{"vocab_size": 6610, "init_std_qkv": 0.0658, "init_std_up": 0.0658, "lr_head": 0.0114, "decay_fraction": 0.727}
Each number is 500 + 40 x the weight over its row's rms, rounded and kept within 0 to 999. Layers, rows and columns count from 0. Numbers have three digits each. The size before them is the row's rms in percent of the matrix's.

# down: layer 11 MLP down (transposed), 384x96, rms 0.169, rows 278-346, columns 0-95
# up: layer 11 MLP up, 384x96, rms 0.131, rows 279-347, columns 0-95
down278 089:478502430537536552525510506519432481509609485420496480483479542469503595540508469501569455473505543460487504501466530539533553460520539506470479466434529491452544464489445499494486523560504549516530442586443535467496438467483536456464507455477445544534568533482523533453474472438546540452
up279 087:487519528564533485515560452491609546499432497474489537521499497486493569559477468566440525506538526501440551517455408535532566465567585518508556494490415521462452539533546517445486503499527481496530506477531512510521454534466482481489489491480488445493534545414460508409491436491489481516
down279 081:477557446583508598493468456524454478561464535485467483498498523520477587542448505462505509503450502526561517497497469422400503527559465490562469519481484499504541522453469468481545515559520537556500538435488457472545554459478471602457467462483480538513522524477560521472480471485534539431
up280 098:531487454524432480539503467475484558455492478500519557534514437497501487506579432479534512472564436544496504539499477536521510488505509545451529470537501584534528422470424473447462477460488481454494449534575461494576530524563437449520531466453512555579475482467444459451482549491459487549
down280 098:442530522499469415540541474544437473521545525429450477501583511464455512540507551554515516555510563422492495512481507525476500436539426506505501489524528468480559610437440497481444522507640496445547490493453540495517510473529511485518509446520530522453475496520512500476500466469486466525
up281 087:498452467484566469554537496483539553500501515586485517486449519482456491480543445541505516448568512575546485464586464541482533478497486458414552497508423531500490512541463531515403477543516557495446529564456533511509470544436436491575470454509526455505498481515518505425468455463545475513
down281 091:501503519550506531500457529537525497470516527508509550487489452476478476513431547490550485541553503414432469446497436482512500486461522500542619508517481537537571533491495384534517518467532503495495506446507448502502386495530462563523552458457482530479549424516563514472487437507516553461
up282 117:580576520544453423482493449515494523470501500524452542480515497516467493537543538459457519485546490496521458571511516578435420505571503453500502492512446467386484559461542482523459438556412557438442522501498518478483468493512502512441481487520456516506544524500568497460475541535552486515
down282 111:535526490549416476434455476518583564457517554533463515490430508578436538490513533451466531554476479503487528555539528492443513541594489523496501501495497523426485479420436484542480494499513489428532435487497540496486534500506468465432502427495499439508522522482518542504516497518572527593
up283 098:436487554501481450466544536496532537491599472428449408461455470519454435531513514511529493479457510539471500489517497488467512466488541502434501489455535502561419562551447515510471530493476562589483493484479508504468523449519545504560486537605533564544448486502485541453468525552468536521
down283 102:509513497492525534479452483548537488499467545506520472541453584465516542550434470504489485490470521500563540494523451441596572573495461491492466463457443571473533481518548541510464457500458402378541506557488456539511496511515495529576489468481458447514490521476471507523554484561445498474
up284 114:451522515488549466490504494476448580504508483526489513532485415494494511535508606449400462470546463483471556473538458525509585497552481535445522450590489477500536556494473475500532573529509460568520455490506461563500522440544537518555494502504487443462524479486447415469566523504504477520
down284 114:438543527451506551548507446545539515425503552464497507475409517505542433548557516393501530412474436487506498540493482546490500508505512474520535533459505500504506549512510504453478512626510491561519503475491513506553496560500520485490468540476537452428397491523504451546526444494510481536
up285 093:476424467549420447509531452449548531503484522495536541468494579549443535514505481510514500467526447429478585460493490509450501462515548465496499534476401500583500545567507513461472491445459458474534497521609467516491507506534518503492535496593527471572481502537522554521464451499468526537
down285 098:550502422438544549458488516509532433516470548515471431482463518517416467417506518483502447532575439472468552472523527491464533514525504539473538495485497503494464488453506465552550531560444515482529455543438521539503561513484510514403545501421534531466516560447518537491575502484558532542
up286 113:540478417519566482476525490453543503496547492527529625492550458502500568491571509442366502458526466515484446477459459455514538514430503481505456476532510554494549477491503513499491498444543599461474516489461447477572498547529510464495542509498461443523517524477553485543540470531527492510
down286 107:530482501482558477599527503499470415473526481454430579565414516550512507465495475488432517479527476501539536507480496519520491536428438486552474490453515466489571512525519477448461519473468536505463527569428517489495475539471542510507612544514513527526508563463490485466412497498517425530
up287 089:523459519527526519516595502493453590468429492545459438540497526484517538539537439496410474458531446551442532512509504515470436482484627459516486461484459479468440554540567490496558537522488508514520550469484519511460479489467497474468496545576495520573479445531495500510479499539425513522
down287 084:475511502504492509578576496525533449510495460475565488527534553514500520465469492495514481506429609485520497397486559580412493424550529462554456500483500463471544470519548529491491483459460490505533506460552455464500533471490458581450514421492520455456549521510472535501525495461516549427
up288 080:524479474550519475503536573556498449473495509589434529417533556517492418597497450497470495538519464537458565426494478520525561509539485536452508489584516487541498480565477497473436506503526491495443463444534426436436555493476527545509480487466522467495472528558508521504514486475456478553
down288 086:495503473463531505477502539448470497471533509469462522483466487543541530506514528465512476473553509482521507526488462476537487567529447485579451514440485481546562394502443546504430552530546454451545535540533527505517445516526562503389534458557489569489588466440477505515466453565480541455
up289 078:538505459591458568491464484553531508523435500556596532529506500464461511555476503490541506391509533467518545565491490449473510476578509482509481497464491458436552480503459517520508601517422517424538527530525504517515484495466488442479496430494475539483526535462460480461524479552488460580
down289 083:520457520497482571488551481499487537532582531422497563470484480482542548577570457544505502528477512526520477509588509531551462482477531480538496510505513501487485513504425445506505515485512537433461472489452499486455532501492420580485461505509451418573505509524498546511574439458390447500
up290 089:510450513473449416550442468574500559487466536556490459544525454489473500485558401567448526496488529477467508538526483501568490508415477549504471517529490545552472498533514488459486504451518553500464554530473463571566460523437551549487553532546565517473547458499510507415464475495466491493
down290 078:500529477577442484432496500470444514570513493561460470486486459459524583541489532532514479493525539486534461543455495437500557478551487496502544515476489505419491438509500497409463515471486512429466502439551576525518468470449551588452534514478463570539506570488553461496498561552511468504
up291 084:500494445482591518490468485573464492548515530547517524532487420494466459496510475547535501464568439525535480539474614478493506570473490545464492530511476542509465544459436480528424514446546456539465557454464444477505487473477539440494486529556483518435570446534453436520495488541487524454
down291 083:489474471449402525502560536505483451452580530540534476477525455560571510492455445456505497473560462471459500567473522564490533436478428489479506477488480500537536551538547530516496537470517460443501433502519500507478512481543520626491458561456483542486557482486454488489501511512503425573
up292 115:509477480556516488444602539473511480516514488511555586517443475600483546521540530449423430470488471502512524498409511470471541506439565560530434480509549487478513484464549475481530509450509479551511488467455475510481449507531513489459596498479526523530506479579561522489509466483514414513
down292 114:521513499519504527505542485476386488560476516565507476448556558493503475593524536501538471583434514562502554458470523398411470501476559485450523461505526447497533553476515488455465516518463458526523452548497535592485484471472562490462522520493526486489434509539494538515468440468500492532
up293 119:537548431502519476443465425490530534398495500504487538508454449514483501504433488452460628473503488506470544461426530448507445567506476533509566476486535449489518524509503555550470515447511549481472471528490471563473523506508508460524494597578528503518503458476559517492495532532470427462
down293 126:590520468455471521496475508483503507445490527527523523526475505457496504519419568470514518457513521527533449467542413429510466512487533495502518477514522503531499430486402547477470496395477465543567501449594477521504526445533482530583562533486531455542548528541517547478521503487410475476
up294 112:523483502549464526499506479400503523536515554496529552515483483494466475513409469560509507462426453538492455521465547467434482523461521503536532556444545455532543508577491508474434488526469477422489558491481440509520538501528552496490487514522438514583628454501491510452551509445502540525
down294 107:533422531531480510568486488529535462460495498559616508472514508590478460501513545532400465436527490424445519448511435474504524558496485486495502493488535535434546467536471554418523513486489492520480485537519502545560460516485484488527519540485517484486494570558509439537447552494439461446
up295 123:493545455474517580409482503417502515526518478500427583476464481550459501529509573489557480545538545509520574580541519464461529508526516472499537464555533564540582521487447493497541464540527504471476537496504517465511472501570437449430546452484483534434486477422456478490496505507471518510
down295 116:434485461460561482500546485542512507484521547500503542500502608473487547493460517572473468488396487511485435464493479524492548540534444419482466562513475465479541493531407492433487501532536511554548537559548522494513504546459510438495506558478436483458475519517532506542475554592507461463
up296 091:510483422527462449464583545491541480519411471522523535477589566514488443504537428543460529574408439550493528469458524513483490507489540485473539552485473484540490462478520558514495465459558483494465539519501468469446471456541546460486478571532460548461517528483521470501479513421576475497
down296 095:500568477515445443480564503480434526508583517533530474523448516504459527489534493457527500403548618502474550520529505500571582522481465465497494570464478496474496546464484524579516502509499495475582504498530539454500489418495523490418458515492495516497521513463520426441443475516443460512
up297 080:489485614521533471455453459488488493389400516493467471506445590496543560533465559522526488507508441517526452558501488527534528538467495556464528524457498473466472456509508499496569444441508465540526520527500477530470523487493559402526499482572542450522538449469480545494502455473485459503
down297 078:498499480477529556492537454541479492464561541449550556490508480497455526477518583458486487470514471481529506496433530479446526433517509451580445488480459506406575515492504474471479510422521545532488518502516581478519387500487541532520458474438480531475533500561562495457485557469596494515
up298 096:522551535491482502358517531514555487501456494478583535504445534520459461515412505577445571500522498476525424517506595477483467478527501511474493552499502472435535502497504476519524506487568511466522514573495448497488511467460495496449408473519505502512473509468482493509574439543528447574
down298 096:489456486421502485563461542528426485481515502504462507447520487508581546428510524510592502472422507461527509512469473485528513473452604530504491541526470481544492535535489483475450523483411478464526454543482545571526456483543481518525507536461499572555486383542563534461524472503488507489
up299 114:524541477447511515504571465536558462513476501491580457485512525545443413473457554444501457448448489461489550557461502428465531459535530488535439484516520546455523528540487531518474474543486508451593535554513578465496469479467453532434572522486568540525498441517531542472489435523482503517
down299 104:503476530474530413565475502484505514462515459541441448523453517524525493592542478537460490462428521577428502507540507482504509559411458557564500470492520569488487537504434429474500469483516536541490463421531460474465506484457543545453496498515509515452535556546479502527513589504572473484
up300 111:460521516511488485473448478465542492511560498550574463528546510467454496530440499493507537511526513496459484477551497541516535482486515610535461456492493482519555560501470532468418520509470450473546492496478520527527414501524516492505493454569505505527563374473377531442562509510468527562
down300 108:463453525553492488521488539492506529543451497480497560510622474523488476479477524492536481511503531512534499431474514447501444476530469515516454512503535526503447541521513471516514528448527550404543501509426440600456471430462518548473501466602461471497532448534554451462490555484589468511
up301 099:472513487529500532498511461471585481490461473528487567456467463547453528502428425536496542420459459519543440467435570483544538495608500544481475439457595503469514498548503492507425539553548504503516535568491498535532515542460482546518473482466578447489534484499543449494509471537511504490
down301 115:484463508514523517551513531499490462373574464499492535437492506456565436542448579476498476531545470525509530481557469511519507471412482516460485540492535502557532535543516443444560473458466516435491462503423512453536443516518446522512451520500451547520592481551476486537515485474546506541
up302 101:524485524508515527554584516452487599478502492521531528504461561509468432518521450491488439464538431531504576501534478527507462482528501483463498538470374576525425555482513555513445434508516548500506484480548453520518418508490519533461541501551430494524509520540406492486454497510478519512
down302 106:502474522509567437514433517483513497480526495461549565504470544554469505513516470498488457496480470524468469393441421507467466529538508500540509489442459503482548534471425543570461546474517446475446465580480504511556541490466490553563534456445560539484501544553534548429536460502483549558
up303 087:471526528473543477541498486500465482475524476505444504452455420530498540556573492462530551468523502431529531410527469512453506507554484472524507461430521559524476444497407553586464509494536483559531535515459500407480547526515499553492457504553420546474534561462504485509497477437498544462
down303 085:539506532538535486461555554540515560507425485468486485518456612462477480466451513491541479578460479508460513508462500488544503531427462520531457532469488456576415479424525506464487553481529415488523471510499525471536516472475499438535450488483566522478449483538452588556539504563514527507
up304 082:460489473509515510498471577498541496577467471515522556485434509483613515492572455467472493487487482517506452514400537567454522540519481567542463494484453508508502469589446468546479489529515474444513464501514540482414497575534509492450517485498425558485566540484540560516546473509503538456
down304 080:488497457548509545548526473496482475440471477479403484543534488495581552506504492525526500565454512514474559434530443528512508484428490428495557572545507504461515597487640480515432475504519487500485512570557476472427527532480464453534486544474528482496450503515489441482506500462502504481
up305 117:462498542527561541440457474452549462417480455509485492463492447474505470532488547506497437425574549484530527521546552558568503511487482489465503458483515526538497444518499502490490466520425520493501431597480469511454558566497523515444521507490531514454584518508576494425455524497479571548
down305 106:514509472504596538452520498457506442508552556461501431476497507524478433490447517452496549542414465470461509574527462526507430515525540539478553476522478557442503550512498482466497440542545415492595501529463469407515555474571573531475533500489506517480501521512471533551474495519486483463
up306 099:476557522488515507508476549464489493510512420506512468471445515554523379529483521507463488493523532516504478430468527447486562543535440526510500484527493544537498534459571509594508533503467463514449569527425471486458479514459509508476519470599551433450448517472470512522523614514444494524
down306 103:513516475469472546548559517559470395473486500443522470428540447446541527542533521509502504459620544444501445440478516494513473430506556535511506464558511469512447472567513510517501537498532501451520433464575519450523487439531544505551526455466480542498518530559537480487452460494560480486
up307 110:418582466536448510615440547437480536537538523496518497515507478501489457581501527508480478427467498450557473447511529441526457451529497529549430511517519549441518530468523486547444507527390503538521441522481520475515504462521497512460542556522529512537486538451516461482550509497494520575
down307 115:451427499433548522536471562460557474548533495458515472439508495495519491561545507473478398453441554474458483541540513422512527507462573507536503473567486516547518445472491479451439570517501485563489449473473555519507513491505523536532555544513576452502534531429455466515433534501472483500
up308 112:447500455446493522502556562491519505462450496515466463489454558493487521529553504478488546425526568437509544545488496536525486516500551538450545433464537530443502474517541510495574512520491489547531473535454425457442518479523512552565515553478418505461499566589474460443436479492424520538
down308 149:454427438465505525462515542511534561492514510524490493432532522464498482457489538493520479406565583433484523517503477485465577570530475491489498545462508508476521467540491483520607493527480500550554523570562430462429534501399512520515505502495442520464507476552544457453477487462456479532
up309 097:485512540474494443512464524520538504541467468465472452460490490542557480510520503497478475403469495474424509519565527530545508561440455563446493533529494575480469496535451521446513432439481451492523550529483540441517564551497480500468536600447461484529458520535514491423414540542540511464
down309 111:510467516454526583512457533621520502545421483488494476460443487483434568490543433544526531500486496494502495456522472541491538420508573454527539504458496546523502500564546511528501504460510484526420495516522505428442511504492517423479512473504516461480522565561550522420529531421516521462
up310 104:473529494498569447490579424524483514472488495534474509519473512485433557540478487528526469496462504467490455584491473474505525457536511496502530489587497521553545601528570492449463440470475446486512492522474473442490397521513417558446519487558517523549558513508484507566571441509512508469
down310 098:552560412478493496456442468479490493467533442511491512540489497484544582447506487497501483586502559490557507408544494619497506459525456552468508500537504449528498526466526566536453508411481452520476477461552474503471564497494516460523497438554498511450482532464518544428516491527555531467
up311 107:469478546495532512450457450506524477497427545508503509536491450480462445515559584519597542529524528447510493520547534547495458569480461463494502517539484483482499462444493466542473509499513542481428558535427485466498519450502491551473604573537465531529543470550532525474444410435485505541
down311 094:441434489466535516512509529536547485476583557449428538522469513532474558446509483458509541520506424476502514514529580538506527512509545535477489528516489503556550419470524468400453443504508521519501531438504488502505461409414541434491509536488537535534488538437464511539556488517505529429
up312 104:495483507456443528438550423486558529535441523426491506465522520498543492488500564519456533493487461460512558532505544450462527499499584476468568474531524464531487508458497497520524525563538530463484497516579452500504466487431487479490435458552586609523494494469441447557493560494426520510
down312 107:384473585500521472544568535476515458527446437488506488556589470463496546521559495495530507522529545434495460531476546507558506489537493505451516578569472483468546529523491464492445494498515476427522438515454450552469519477524417565484490520477463532523480502456453536475564456463476501522
up313 115:491550503470488532479510499518474525472468489520457505450547455564489532567500517529584499526519485507486427537474501387427509461568518484499459498501489481437566450549475537464505571479543494443594551458419498543515508490474506515498525478485473457583546468518522419516474445533434523524
down313 100:501408554529440489532480549532520493575425406493513576507519506494519480477449522486492514411574495540518444505512457535493513504445486512482477489481496461523498477569485462431514512480492501451530508503560491506457531515660487499519444545522487486514558529506502433507487568492444514490
up314 086:547517488523468472455473538504425507414454485486470477483508507513530563525535590485531451488602477467542501462524479513522500483471476551538507453461497482551511518504478599519532560490436456580402534526567448461531513482558453487488507531559447519491520458459485513439539530448539498531
down314 085:448467459570498506509530470525497519539581502475548566487476580499476473520474522431526520482487499497508525505452543409496458464454593444469551509505493566478500498518523427534496458531512491433541474496531530568496462435428496551497525501490537533533546427459514475432466516516501480608
up315 110:468467537585566521508525513518529494501503472557469491423489498511485558528484505516498449524525522532495424490424526491474512441517459464550506506469488545422481521558452454514516413450510546493588533511501489445513497444513491469537516597464512543508521546478461556430481551505433436579
down315 115:549490453455552540517484510506461488488473424494505544568519512530553484452562534440514531500594462418488558501531519530511472511489552470542491567530552522469472504492490574546530550475543431466471463551481510452485439494455481474509438486513480466449439535436469513518523452444601508463
up316 091:485525505548444417520428478459542578498465547475441586502406461456505527539513508500466425483541515480460478501480403519529524507521468548556559533463523533438540489515529541534504438551534449541467514504500477464526499567495484571506412491504490508503469477504488551461484539544465444470
down316 092:492475444509546586503494518528489458484529506473535507472435439550439554501469467544545491461461564517567540527464472516462548486470542475542498546513482537406438540541525466469467567492500510553463530570531515493491600460487503459505468526444478459429457515510484421459509576451518491502
up317 104:482527470520429536532559538455519516405536546477542596532533508528431556495542512544451523481486528511428558491475507494466545538537484498483519509545478496504467506517426492450479465547466508442487488520387450474512533472458437520460495553468479486500547472546477532589491491439447470559
down317 098:502504513579475414392550485462461470471568516472582504531532527528451523508466495538522498501468417463487466554494475450436582516525520532525517467522496564561437540484523498417514490506511542498480462523507485549520590526505516478498516498520408464475489533401441500521512523516499515483
up318 102:501543533498571500426527510489580529531451527506491578537494509496511415499493549471526473474482492507537465495553483480465431532561513534534519405538478462553526533491493404484566399515438486433450474477564485521511546444473505541557509476534470445476483535481520510462527573530474492505
down318 093:540520523495482484426502522538502530465484570469467497445523490511499427545537515499540493494504576434541533515433439456437465605509472517480493525446473592515538461514501438492556450472475480393476527476457510489472487503527586438504507566510499478457454518583466482500485523535544523514
up319 090:470475440476530491493466542508483520456453549521465552532501490449434528539465470497547509538520523499515491460544531419502497524557487558441607523478559524548412502445439440480509477530458526483468466571570508547535497506508513571472550460570492549475520530496578529455492545462465455519
down319 084:494515481495516510502498500510415509523501464431478504450503534460604514553530529464443542476518496498440495562527451558481470519460513465505509525469552468454523516547551510461495486581613481454542516474429514456553489521462486518464537533489552454518494588483449441582464538517443532450
up320 092:573542441443506454478431496505465560500452472565459440458499543536523483493495405527505567481525514476514377545493525571472496505482472481475497513511537470524482523531543490489466561486509547535416478551504486515495488501509556471507496483503550460571553515473411548517455545511529419471
down320 084:465511470503417503473554490490463552517559487512590523457473458514435498508530539524401515555434519535491543510458482464493525462562484471493464474490447543445543556573456500518544436524528519517599520449516504499544441544470460502452466471481472500485463486516563557436484487582527520500
up321 094:570516486534626550463449495498446484384506524534502548505479481514531513575468508492515488482540467459423530521508452470465540500486605498440502505530472512467504517535483511538571503493420517596500504516453493437529474463501449546516551502506497467470528580443487480526503513464496506453
down321 088:486501439567553529503498549504594522532467542385480496420469518467511519533466527470519480514538453512447591500478484512526503590475458466483544537429482498485487511474531521556497516492492508477530542471486360488511473528528509459519558534546465483454475472482546484580508510496492501428
up322 101:491465510504482495511458520502525528495463495601438489496482481521508523465374568489451464465478404516510526500488494437546501428465525500506479533425495512519534466499543501537512515527405447502535524545514561542498433459525491518513485537445607563515524490514439444496566481532487460538
down322 099:512584481404436517518496498505528414461463546442485485472499538469524440489557531537556497481485511491441411474559484484503461531560484521527484497492494501492572518503555552498485510398473529477537458493476473448528462554486511543611475516515574428460529537507465520494444539499523498527
up323 102:477559481405468466569498605505512560495520488505590491529469452481539507498542436559533502454487580517471466507493543497488523492536531491469501461455481495520599504499517568473571510544462557465564485490453484488545506486462545461456470519483486473544465524513588493467461530413475461490
down323 107:584491484488549486423554585558503491465502475477444480539513469412466472556448480538508541530521497514489540514550534526447528498525430484499484539480443486511463451487521547577560440485541430527565435509584523535480517534489480475490475503459435544487515410505493484491518465557527509448
up324 074:452435473555477519506536437508512525514476513514488528518498481525489420557495462514569459525470551470498522524513482448613495475486498480373548505583527554513505503549537532548454497514477493509479501584454440519486464525507482463531516477445485470545383503464491494498521478502589459463
down324 075:518459438537427510499596452503511421523579537511484489501518450489441520546467506432480484474545414532533455475533549552499478467573459498425462512534553509473555501478456554499487528551554483492540522466501555484575509515485550577487523439522455537429473474480487481476493520480457543516
up325 104:484534511446496465489497526480505554479512488519527501429601490567533441524536443512404474476488491533496489469458570495545545519529522570478486474535488501561534508441566500566479467490570525490461528412491498509452463459515544451509564412531467431468530523509438471496505455570479517464
down325 100:565542506486454549453492491472530532519492511453550436515505414600501570482561437511479498590538508410509535533545490483532507485524479570535493517495505474511578501486512527556418513483465492493489510496490479459474446494574465460478476477432458463475492553548444473521492469422494470570
up326 086:458484475519610496489493480525511529461472470462539488539466507528480556526572585526488475484471465477484519606533461424480515475512467445478539447535436472497455493483464525520475525538478503604573463500511500426526517517502527468416529565483538481461555502538476457491430511506554545454
down326 080:502525540437507491572501509533497410520486520416479470463540468450526506508503410487526530496541461456510488557473416500497455439445503615520458488483521561500490518488492543609438587502466487489501536446542555522505494542500543437549440535482469523516505490547473507460509483508523471519
up327 110:421445533520486445420533509519531476513452545469510552502485511511504420467500500464496506503471458458509480555479576522494453508515567531476420490501515398423488501539515594446548527494465536456541531483492507480507497485517551443540439482525449542564511539490471445508523508576486524590
down327 133:482472506532491451534444528538473516553441488442502472456502419473529508497561494473528523573445567428491541497552455496475491488530476564551470457457477536534567407491531554522526602410493447492564520527494523505494465541484538534545565520500483473511427512462465531531486463454509491472
up328 083:438568460503508437471460488487498510509550534442545479517502471538497460516485454482520474535574553494494472462514473465558550527587547483557511509618514525476517492486555456525425470528505463547443544537503478515450478498494514532444572508500561448543526428433470431530491558467475460526
down328 081:487550440511480497495436458512510522553594524478466469544530531516543427509519465486505480483450486574444512442502567455412507489536511491466427471529561516592501450524445443546456532537554502495591515475494551476452481461469570500468485524471487534515496470491539469526476524441497464569
up329 071:518502492531483471432494467437495425525466505552572582474497548500430423491543451550383480455507502491537542505533499486541577563465484525517493484426533478481550467577484493498533442482534526512478475499494500579559478490505516504486528537497474494441547524529534497485428566537486427486
down329 076:445515537524508439477492584486463512515471490470438452478466482497492494491512561500533489546574522492499510508463529518452502576427505533460477486499458488507492499520512602584388493554470455480530596490581547463492479474533488521470534489442501501503481584484485431449468493520558540444
up330 100:461564420472492447540495458540485520508452440499519466527504476510509444589517390564527542491531438585435515526503505479536504493575485440448515554582443495589514521470513536498497440533548562441460500500487459493473489529465541498503503542485538469473448495533544489485533500470506457504
down330 091:493458535504424471491529499481466493532561469535454536504421503554516516548496505457519504481444536460484439497461580477522484512524488544503466514494564487455502529527500565508434510448516501502556503442552540427530525469530504530567609486433466458565475569444455458445461581496510463490
up331 097:478521490522372557553515529451508541542505510454506535487443495517519480567461517498424534441544479535519488593498494611502465533510529530452508453440534418525533506520551521525498400512479496511470509459438459505509433471501493553514521535540502516413493499462500519521481467538467487542
down331 125:548534514482561445428493504557486484419452534520492532515548499486482475450568559562581474533459487521468571484483415440495569476484463506528468472476478539466482532430501549543494573489515469461478531547489514535533572490520538430523419483478499469528510574475438451470488504482513537469
up332 100:479484486561591475506500472504543479506531484556522520531457456568475420456486480523522503478512461558584497583423522440515445528428559525461492450523553534512547561473509418546477441451482448476519513551521556545497440546516488469452525431474500547518472463514453493478522469479512502535
down332 096:470508557543505527474528473543488549457481569492543531501548513500478492515451519480481460503472543577500526478436518431473481495400427532489489497509593576436482472503402493524438535508514504496556542452399500496539467531432492502531576518476517524467483449491494494491551509515541464576
up333 102:560501590528457483500509544423472513538610498559491492418397469405551550590499452570465560471493483501521450472521510529460513533493490498450533474486491477509485501502463484500467579518516483490493477492445524488489510489564524502463441432534502485497548528526506531551470564549507473512
down333 099:525448500505525539499479462562481524544435489467507579485536436526478478559461447488539499454442481552557512518547459534506443516502468507546510561418471587505496499488589487506508490486535477565559458531474462477547547483480503562528457507400416518536488484459468488529469578468458498512
up334 097:571509565487482518572463499450534568540405558550530476495523494558493518498542430470526445463474487482517547541505391545459458492488544488472560465518467506523466444511463449437568483527537508445541474536478451540483478550482437457504562476521525492558446453522475529536537477505486471525
down334 095:499481422511456500548539451446513552482372495546509516519482548440511491594459489505462463478466543527526511439444502483563532472476524472518521497509524488410533545466488449526449549470544485514565533499437519488530574439563521577516506500516497582498514494450450482475444504523506516510
up335 094:509469535513455540510537541483557502439447541524489442547443482503495489511560530538484537479520437458404536515538484446519413502469438511567523490499546473514456471517420440523518513496498573553469518542508431497506555533550528434510535518520463516474528486461497515512487608413440499508
down335 096:479483546491472656484518459496525537460465498567511594411474451459534525436435468457538565505505523497388492483500463471539491458525508478509499478506501470464460515503505514451486527480574549516535545525497481534530504517539506508525482544546551554500488488531454513461413512500513437472
up336 090:433514589496602501408485538471528541555536539519472431437540451471501491470543478493496541502539494510490459473609523560478521507479491442547541510507466467584479431531524542503470458454521542462421520417481448480504509511507477523501433523503477479496566511468516478535529488512443494513
down336 088:432472478535550541511494502485528498549482506456522464476491485490431505519525472548520445489479534467506470442496587436501498434483569507526520521465551412487469474522483454492454432483498500554539509476471515524525453467457451556498516497490533576465561458583597463517598532517579537505
up337 098:505547516519518457551517469536453543515515461523570448507516560496531420533526524508483514564529497540511475470485553458464420456504488497425560505506500511512469539490540599477480549467455569545525561543454502418495508473498522482469419511445486501495467470563374483488530498429505485515
down337 097:511458452519450556510518488488519523521571478422493499537450442460466534489488544460487482465516517482490564541501475486433527587473445570541537584446510494498509527518459525480486544493548524435519464495443467504549546473486497570555589573535453484484468501477561444469474530543451427472
up338 090:541473500547501505444520489463477569499439518502572514468477589587471530521551501512470468446480463452477578493510422490522503552566514454540507483485460454478497493500545493483433453477445514486519579522473517512451485527447542567496483515433467465566519489462548584492483508569469419497
down338 088:348503505467473546489555498480570472528577425498462554475523458493454523486532514525499446495549508482533537511534536541502542498531493569520512449461453461485530458474488491450468512456517492487464473495507570490458471451534479558492485435447500527502584464515556542447502473501593517443
up339 080:494519609491567462454537472540494514553442486506460510520528497479479426478561558542516480441524452471558412473464503523490512493464489425539479493537513428553557561493443470541485453497447503517512507518539473497468528487555468452462520520548500492511562500522531485512633501477440481542
down339 080:480498472477547481559490481542510529502537503420619586426462507493465567565492481423512481507569432495448525506509497510503521549527458503520593502394476558524503486476469540468549500421476496504554499431503483524505514537463501494523447546459511505463492499494530507457477482472536535426
up340 094:532554506563433467481465526473497518494477426476520440441420512507523517484500423529477528485507468535438517505560469546491479478560515489477550480534451540467505547531463469542518495528564539513490540591431481514468549533536397435489509505508448416547444532508448533496461477471526537439
down340 092:537501489587490527529524468505490414492511445449524554516539554469519514460461576471531541420548447501573505511408499546502555470501462457487523526515440479493455505467463542542487534520488478448475483507508459496471511500573500553526590442506436529466527418461501472465495516463518516594
up341 109:445445469464471407465632491433581562498459555579505475508489440494539447510528521547496462500501485488479526513575528457492549447510554485515576517530464458522480509468562548484541554504528515537480494489509483539513453510466479542555414527513479485509540528511535477489470444526473446486
down341 124:509504536523468452537497506431548490561519451606438470500515546504544527508435388517478549469548466503449450539514497515455612560438471523506504454451516467436433532449464487481513597522501511543491524516577517502468521534493489480522425486505514552509459471516485511513492481531518471493
up342 114:424470502546512491477560486518502570523453478559537517533522523491492466429509503460506461484540508498492436580535576489552544462479548599480531466523490453528533497509414427510461476503487524461451477505580455524496437497484459420521453545514495489433536509473418567511502525512439515494
down342 119:535511478454506504449565535421492555453473422515556520517500499457513481457472552453541559517571485562489435474437464527547495490445479460512460459494533502467466536482488489551477498513536536491468492528464618468450550489521467556552501488490535517553534472484516511526469560504488381562
up343 092:472546503478525493547544476451486609470491508470540514529472541513486545531528551496492455438482462483460543540588432521477509517522445477457543512445516407466499561483482543474576557466494483474517548479529447505472517488582494464530510441492378474578535484473482549507530503496460466498
down343 086:530471437496498499509477460494551505532553427539528473501545520485463465442496538471550459524450526489522525485480533495490481431537474414500528489531491501448490524556472510574450553511521547476487548432546525550571459507430485500406488519479514548434563555482541470526449459495452577581
up344 106:417439464522525491543462575508504561445488571477513585548530462526548532541501456475544515423495538460574435490506480476473488453481514471477546529541443560462485513481477523526527507451505563500464456492592481460495403559475433459507478502534535520532456526466503458463478529540493465507
down344 107:471532506488522565545496507493515486559587481481475578479572395434513432462483560543466478526444461453498486497505477561493542523475498455507557496462493449478522505598531494581461457508545439528467508512403504519482450529518524502510529410450549460514502454506512537456527512501500503524
up345 097:472525503508600449508486500517494460480574521529524521505458512468477500524506512540487441558585550459514521518512534473451479543556468541494509436494475477606455557432433545516423427514494439436544517469493490488496424470430473470463481490538582509491505524532534537484571500493451500492
down345 106:418523494431500515540484459533500462503495480504532516485482538517548564479568472488495476509575473461576536528544495476443476493495524413462491528569460469502406584486467442479497463552522514554412508480452528470508538445470558526505486504575444574504519445477466525530499565476480474475
up346 091:509492453488511426547549474532521547462504494562442510473516508542546487482486488474511534466543412470427480540482485563559468447477494482536466448473544518567497558554504464488480470541593484443560504491435538512475490527528488551554560531471437469509548507522481453567440484494419451546
down346 096:524496508474512430534488477564488473518557523539541535526471568574567485469495490516501460474506397482470507433472436493527487494529466488536461466441511561514539527515491509427454516510545477524519470425520498453460484460548524510572538460459459462519493565564490550511412419474537559550
up347 083:567524517448446447471575525451475495623540472483450467509498478480534445575432483546508511458459507508505491508441489507528518508477524510487502488421507403555479622538518508512469567505493520550491547486497470534516503473513506442478521388527509472533552522559501460503486501459508496484